config.yaml
n_kv_head: 1
norm_place: "pre"
rope_base: 10000.0
schedule: "wsd"
decay_shape: "linear"
Each number is 500 + 25 x the weight over its row's rms, rounded and kept within 0 to 999. Layers, rows and columns count from 0. Numbers have three digits each. The size before them is the row's rms in percent of the matrix's.

# layer 6 attention query, 128x128, rms 0.0577, rows 0-33,64-96, columns 0-63
081:530501512507485498493573511515528477508464513487493508524504529456476540488540517515478513494491522485465544492473454515443530492521478494473506528478537525506535505509458515495489530524517512
065:479495500470502505466469505520441507495496526506488523486545477524500522508520478506519452493478482490471478475507526497539472489528507501511501479508489534475451526521488474481545540525464473
063:468538490456523489471409498504500518480514511489493505484490466514522466501493514493541473487516508557535472511529487497503479483474513503558515474528477486497481494447510460501513477483501465
068:525501477515474507525515451471505515505509470497502511489499510468483516499498500479507519525495495496515578502466464537487491524532494501491498502487535512512530484479484536525466488490539540
082:512492473530505545557520494495504491521497481575487447485512529532459490518533500490506530480466469532474506507475471526505517546516488486485498517477512515528462477514467503497516504460436545
074:499473501523527443438565496486520531531506485505479514462493495494500526532536505495483495506492561469484513517488531500455522535474493502514536472514491497475506479448503504491465524535464538
070:489532520460467541551476536491512472487525536508518495494497494497525490483453499531528532525550484524521513493515510485524489506542465504464471520510497498515472523560535472527498469464488481
078:474533506470567494522494499483484521506509507513467489476461471549469478483505469516524469444510505529542459457544491483499505517494495526517523473467510489527481469477497540475542478506460490
086:482491480526503482503500473480498555517515510534516522501495527524511464514479504497528477530520529512479471524479559494542490475488532464499498516473489512505497488563515453501478515458523478
088:505467490520494489557526528484528486491528499465509512511505522466528535500479499529496545475504494482494501484470481488480491533532502501477504498490519499524500479528459520499487473525502516
101:487492491496522492469519497506474530451475517467452524544500535469516528463495500454509519517459471484508557527470506517508509512514523510497491499448513524484539492465441550468482500519462516
091:537482488519488499454482530515534467511491566533484480500471506512493553502550466499482499490541538491470499492481496498531488472485515467533489516515469484537507517512516498519493490544547525
087:508501495488498536509528461494499521501509485438524522534542515493457549441517513515491508502474543456525485500522520489478488475501502489474498473524471511473477503527508520527481486527518483
100:445460524460506498538463508505502467494558480483490477511471524535505521513482488466519498495510497505470453499555475477553536532538505491515468507502470499504516474533478491481493491493478493
091:475471492445533471556501517540497478533512509492488464504508492549532571548517502460465454493484494505518542553525542516517502492452457474470471524504497500509498504470472506461492486492515522
103:505469532488510505502525483523518506481535516470486469492508489468471490506543459493513513509521537510513534489494487508496504536448489511516536533523502550541513456445440547503501517525520516
083:458503540535529495527453521507490502488525479498519533461530462507515522479479495502557529503525518508541429486516492507462495558505539522487542540480502507513524500487507519460496515439503495
083:511525525464510512539481536504510527477541493468532507545463483486469499444530490508494485448467501486485514477513524479486500492488497518519504435502486529518499535517501457476506527495505480
096:493515487458505487497544450487466516502479507487480488525514475482508466502532481473526469511511462564531494496456480482461505480469485510529491482522539528520470460518531520499491489523480476
101:506451480558533534508464520511509505504515492506485497544523570524482544462489501469510517511518559463496499559499499513505491494515509483507461526489492517496493458529493494526446490511491538
103:468497516500510528481481459459474546478502479511518525453524510498541496458508513529487506510516475541482541515536526510464508547498500479530519489533502528501508501466518493530499497520515535
088:535500492498467516502507488477478508528493501508470470513516468500457478469481512515533518511499457529497466499521516501480545528498560472518506443487470515497497526544466547484520500520478495
106:514471486549509486453505532521499494508496469495509474530501518487484496505482517459452498482482529486502542526509523487529502469515469501515445522490515488483484505519521517510471496517467495
104:503482505504496469486483530504463517501495505493463494453475491534506472553512502537565495490490498512525488462517457507532495505521549477486474518537473498509495528530508471529535519473502497
105:458491465499493511502465483529510488478489559546486533488515472489476518512496518529524502511502481521478501523511521481542479481432512511521453469551508516509494508488528460493547544509513467
093:522468503519503487474498528501524502507538484511493534513464487482507502492477512548546512499514482513506526459457513492531526481514520524506485549506475521501503529532549545533530516467504486
109:540496506502495502529471487497477544556492512511546530493487507507471521525501485463464529525486462503504505547521517509473470492540542473501493512481532469496428480548546475506496541524518482
104:483466481516514495514539502490491506516534473451506522437480530469490563507505475512527532468498544509492466503466513508499514511516495522460505483482545510507489479475463512463487500508486510
100:542543468505534493458525493514477502493501492515500545486541529520455495499525523480489507534507520501517482481513464505507520512533514539481508542448541529484471468499485507527499511464497482
089:507515490478471499462436491451525493491522491509500510418494510503470520486528485528518480515479504484492464531539489482538511513518503510494475510530536476498464491528510520489504492475525488
093:490531509505524486529513512514497496480479503492536488460473523516482505443494528537509536497482510499471494497446502476473499509531494507487525539505460491473524491492548527513505545492528508
099:487505503470489508457508503493501510497482521496498524475499496518535494461520521514532509500495483518527538505526563444477533488523529490471514423522465528504514498504534538488496482452450480
096:496486519523514505529490504514459502480496510487549507471483491515491511459501502527475551499499523509527509491476472535490497495545486518501566549499508451538507452459496515494525482508498512
128:471509489480496457442514536499529489467481482528474488448514467511525498501497516558508445485534478527508526505494516506508527526510493491492497508514451506476501490507493494499558474502492493
133:505485546534475482481507519513468484482457490532466506521519505506465495510508487491516488484493542471446490565502528469487529466493511535536533554479528509523505489490487495503460512484514529
088:464530467478549518475480534486569486499514493485517477473504462500494547489461515515471495503526462542490473492457470525481480506504506470469491473489517517471486511510481475509551519540495441
097:503496456459554518504470471513497498485496500511491494487466518544545519504463488507486518526509472546503504457501497524504481546520499472510485482493502495497483516529518489506551482471474440
081:538471496454434512504459533506474499510511529464509508483542510497426469472512501472526512492483495496509532489497481507517495521495465523494527546493537489503494489496519493492443505536469541
100:453534503520511484498526497521530478535458458513484514476495462485500508548529521518511499518487498483487544513484510533562540496477503468518505485459580516475527529466477491499533540537495506
101:539523531571503489451540462525479506496471536534460507488479518494504507540493505463472512500505521457480493550511490470486488459493513528530526484531471519524476468507478489510478499498525542
103:506501525472470469476472489492519468485538488462549485495523498504520472496502534499493533430476468517545488436520478535513481487520492539460525483518533476495463468516511533518499533487457495
104:494547488477509482464501494484509485505514526572511533462486492549517531514495543483491473474525495488515442444498540477483465518532498484469523472496515491498451527503500508475515472461528485
101:458494497485508529528459467514523585514501505503482518506493496531518516520429466522515520521474479484537474477512503521485497490508518483512473485465519540488485507527501490498551484549518479
099:545546505489498530469496492447462549480530504516531500512475518506533497497506514496500487486504483508522497505510489475480525529546520544515541519507497497527474491533526507525463463480475516
105:492508532489518440500492478497485508489497498487530498511441499525515456459490512471518486466518559530469504505476483487548498517498527517525470525486508479499487526519437446500506516517532501
105:479522516498509511524502543480455500513479543505513509516495551487529530515514519505519512485520522457524469478474554497496490441485564450490464463496478503478506508507439478516490511544506496
087:508503518507436474498535546466516493514506477528479529542509523540489480455469499509485485495457514464513516467491486500520470520510504484489531504550499519482474513439478462499486522483524512
096:499492517486495511525485488534484512525473516526473538481478524443465514484522489495478492462472502541504479478561528528523493512490530514496494467519449503506576500508520524472518504482553475
093:500511500483475489543480522507517508492498562442500476483521496504483426469506523483452517494509504501529500493448476483428478506509511470450488454503458467502534531517485451504530476506523510
102:548499524518464481461492562507469467507531495503459535486514500509464505513499495518509487506526484523506459533488513543531465473486492572509497516502526507426472553476506505469470504531492510
101:515503486508528494528467510519530510523482510480518504501438468501491517486512499547494442507502464510498474458527472508522530507482496515466493486500501473552506532503484509514518511460486468
086:502508480540570530438502505497512540500543531517483495512517483499538492487527493492553521489502513492475521479489542515503465483473478507472471504499479531483524460488458546480489505533465476
102:476534492468474542484497490501500471501489468521531478506501477463479485489492516540497501496466500484510510502456488492470532520465496513539517506552514538504518495516510509479532503503533481
095:521474540511491499491490511492479513527524486475484469505454502503445508528529503487517518513479548529476526472540476481551556513507464521506534468522489444491497519508487480530510446483508524
095:446493546520492496537532495506512538506500479477475477521509491510531472543459489501493518489508495482446515517475520476490457532515550460491502536522521502461475467463497510481488527501520534
107:510476535540529475468509491466446522489510544527498532531495528489475500518555482519470453487501494515476514486527517478508514516513534508485514540515515508487536494472513537506518504530475537
097:515503476555501473452504486472443516479493494485499487514516424512445471502503484462536520504481527530516505523512527501514522502517480486522469524493478530525482508520493544492492533508461490
085:483543497484544505509475492479541501478490440487554459502499477476480525519455488509466522503449503534495497532547535489509520532475473439522480542509509471474511479499499548503506482477511493
089:495475487512519526503491521515457510453520481480470544501469477489493527528490532498544491504486527527528524485468506489498519508513550434498439498475542546492480537522535486484476503516520487
096:505521541493527444508504491511471495500444492500485531491535504474484498477467495467495495500537499496515518504565481489497534509461471483555501504439506491464537473516489466520466505523444492
106:525508540483477527559496513512519498482479527521478525498460535465507517506546502493489542529519549534491526499459492539494512454497521504500494498491512504459516478550514509502515477501501501
108:519492484490489483468515460495493524497529520492515498566572511430507503495485519508501538474476496501500533519469530517516479519452527520496518499503498506533525499454467532493484536530518508
095:543527485468487510489518509457491466501482495490467442499484539498440503498492497444484483501505498527509511535519490490459476496496513517496495509539484495519513517496464490526483544463485509
099:510501505466504469504453524507494513504498534488475549480522494460496508528477523490549493443472506488485483483475478467470442499491557498499496494495461493513506556514493490504471479442502511
124:522522522511536461528475490532521442507517462484486504503451475488503509536468485518496530500482522546540508489490497491469520489526516502514473500473484498449502532535513474538526508506564471
109:531494498459515513517520443502505493496538502480451515495506496498524531483488505494454471514508498523492531499494494506503523460495458475503535515518487484523515504521501480481507556531518522
095:476425463544511521499533464511504491545501504524511489505505530480426486497486545510522471501458528501469534534530457474551473504492487469488464470529519515495500494501463512484506519468506504
# layer 6 attention key, 64x128, rms 0.064, rows 0-32, columns 0-63
102:517515517551459480500554539468494540470488523497486500462487535495494553541520544526521478544527467490492532525506491509519525491508485475480488493500489485495507518485484526527427500503517520
068:514485469533460514504515477526462490489479505474492549512477508506497486537506555525478480517494549511476507488511479531535504503503493485539501479520524511523536517496511469475496475487498535
085:514495505514512557491469480496516498505500450503552507525528502513527514489504500511504505509485477534543518487515494496505492485473484492511524499474501503506505490524478492475571483469517479
074:476523523474535484479451522523500480483494526482475482483531469480508519461498501538447506457479488472479496472485496517442469495477496508493502479491543490518495525531510507509486525521527479
087:481476505468507509484495515509484492507501470466527481518435461500515441484446488490494492468471511540512488495520492495543494482456501526509490505504535526518512513491521482504499487519523446
085:497513506493491521545532520511535491489466496459489554528518515499481503508489581562513520516476455543512491501501466551516526493510519488474516519507533517480534571504445533547508496546519500
096:472488498519482469510507514477433533522489527508501475481523481532497457514491464514477467521481505452490495530505471520524515465516516498520476522497519523483565528474493489464530481525499530
091:486483505503455495496518480497548513484528480506558546527535511500502495452501502481531503506524502496528512491532488544542473496501494500530523550509474485474467477509501505488517513478505516
092:518477480510472520535498489506508495593491548529497562537457457496475479491513521493525499520489523440503521551473510473511526508489482494498500468511498511493516530513496455479522490492501512
097:460564512493468485515515465486537528471476495503449502476529492475508520525472541531511495500453488481525462522532479524509510456489538464487487516501467473500498455504516501529482509490448490
092:526509490514476491492511511472504494490488439463501510469518476537508459477491487491528497543515489434508490538498489500497540524509485504437509521497484488477486525531529483521493503513529479
087:539496497507512492511481480491505494451519503492516528589481497506469475500502492484475526498472510457517545521483553477525547513491492517528479534468477502516454490485499513482486514474473481
094:468565471502492516467534470505552529509515490481498496523518481564505500506477506462533495513508571486481503533495486469484499456512484474440474500487501468474497527525479475511523553520496519
090:521513494541520534551483496495453487475467501495473544540518498510474471465512509484498558505488469485522552497465519521508471491477489498486522496492407492481516500453497517497512500492504459
089:526476518508489520497461513466502449515443505510505500472525509470480523520468523488481557480509479480519506470500500530466497551483471513454532483540506510510509497523510511481471542489483503
090:519504490506468448570479543466540486517488491473464491509535511532503512511498516482464497484516499516440488515500482478505537519528479493507488515542468467490499475471544478529509487513498515
104:437501471520499556507493489520450488545499453511487488511497532496519472501512522496510472515473511520510499477494479514501466447490435482498502550490532461542509485540518502495505478508530482
089:552513511506482566513469515531470525541458554513540521508499475470482521532511502538516502548500479524529471492494505511505473495496526536500533492504501529545497501497484482543485535538496545
107:542496566493501485499506515522501458509528478515502479475470467499471453519502510440498443445521515463456467491490507509492507489492477514459513542503512464506453507541480485512474504530458489
098:497513494508509530556517529453462453530455503475526485493547535516511512495505523480495559482524502450494499546520467466475491465520482511538419469458492512477487490473487496471489494504493500
098:517493450517483521420493494519512497514520489478519513519484501490476506489509502473502502557497512539514483513511522487494535500495445529450442502514534524501541513547510512482534479487466498
097:532559505454515464557504476501499472508485490467484501522473469503508475504473469505519511520522499479513459524494489502519515480462497534464495472478438522461478522561466481506457515496490519
097:528467585509519541478534479466475537475475510493502507442538488468524497487477504501540574495520503527469489523507507465460491525484465522501516473492480559484507492509476500510479449519538486
101:471425493499479480472491518502453486492474503523533560473524480506548486517498500482515498491524505505502499479486477494498509500469536486495471478520521502479485485494475444492518455486527462
101:531535483520504492479516519498490512517457529529496490496477496542477481483477503507452496488506490440447478449504539460502500489474521511513555492474524502473536489511462492503507473497518519
103:482550477479474503519513495533484479540511468527487489493524473481513492515471541527503502505512524496505502513463525475505511456529472494443474495509579488512466501497506499550455474517547518
095:562459505544492489510522534510483521507485449527526461479475455552468481471505498476435486467531479567488485495514523505473474529499512541484458511512510451466472509467527492508466535492506509
104:481475519512496535450507493503491541479494500498525467454516444506495517508482544522432516504529454473474532512520487538494491521529514531446524532495467487520476535500501504507519527496459493
091:485447497491532497523496517534499507486476436524486544515512442491523488500458469456530501492514551485494507460502498491479497480511523537500479508509524486481494486537538488523508496479501537
108:493505443490461522482482464483502531487474516511516533521482484482513483477479472466473524508517502505517464481502549497513480474485500454498544542457475512484492469481538518501504542491484447
111:497485485464506566520499489512470518493530485500502553466531529539557515465488505485503531471522496527486511500505503500523483520473497476477502504442532486490523502501512522489554523443507515
099:494467512505489508510483505490534495499519492527478483457502457523492494459514465508484473510525502502510515468500475504514501496471535548464479465515472546481534499465502533554478479511524489
094:506553506495541496519470528533508490473545512479486524479512521525481498484512453507497547488508508500491469482510488500464515468485502501555442487512480492516513487538460523484498490518475477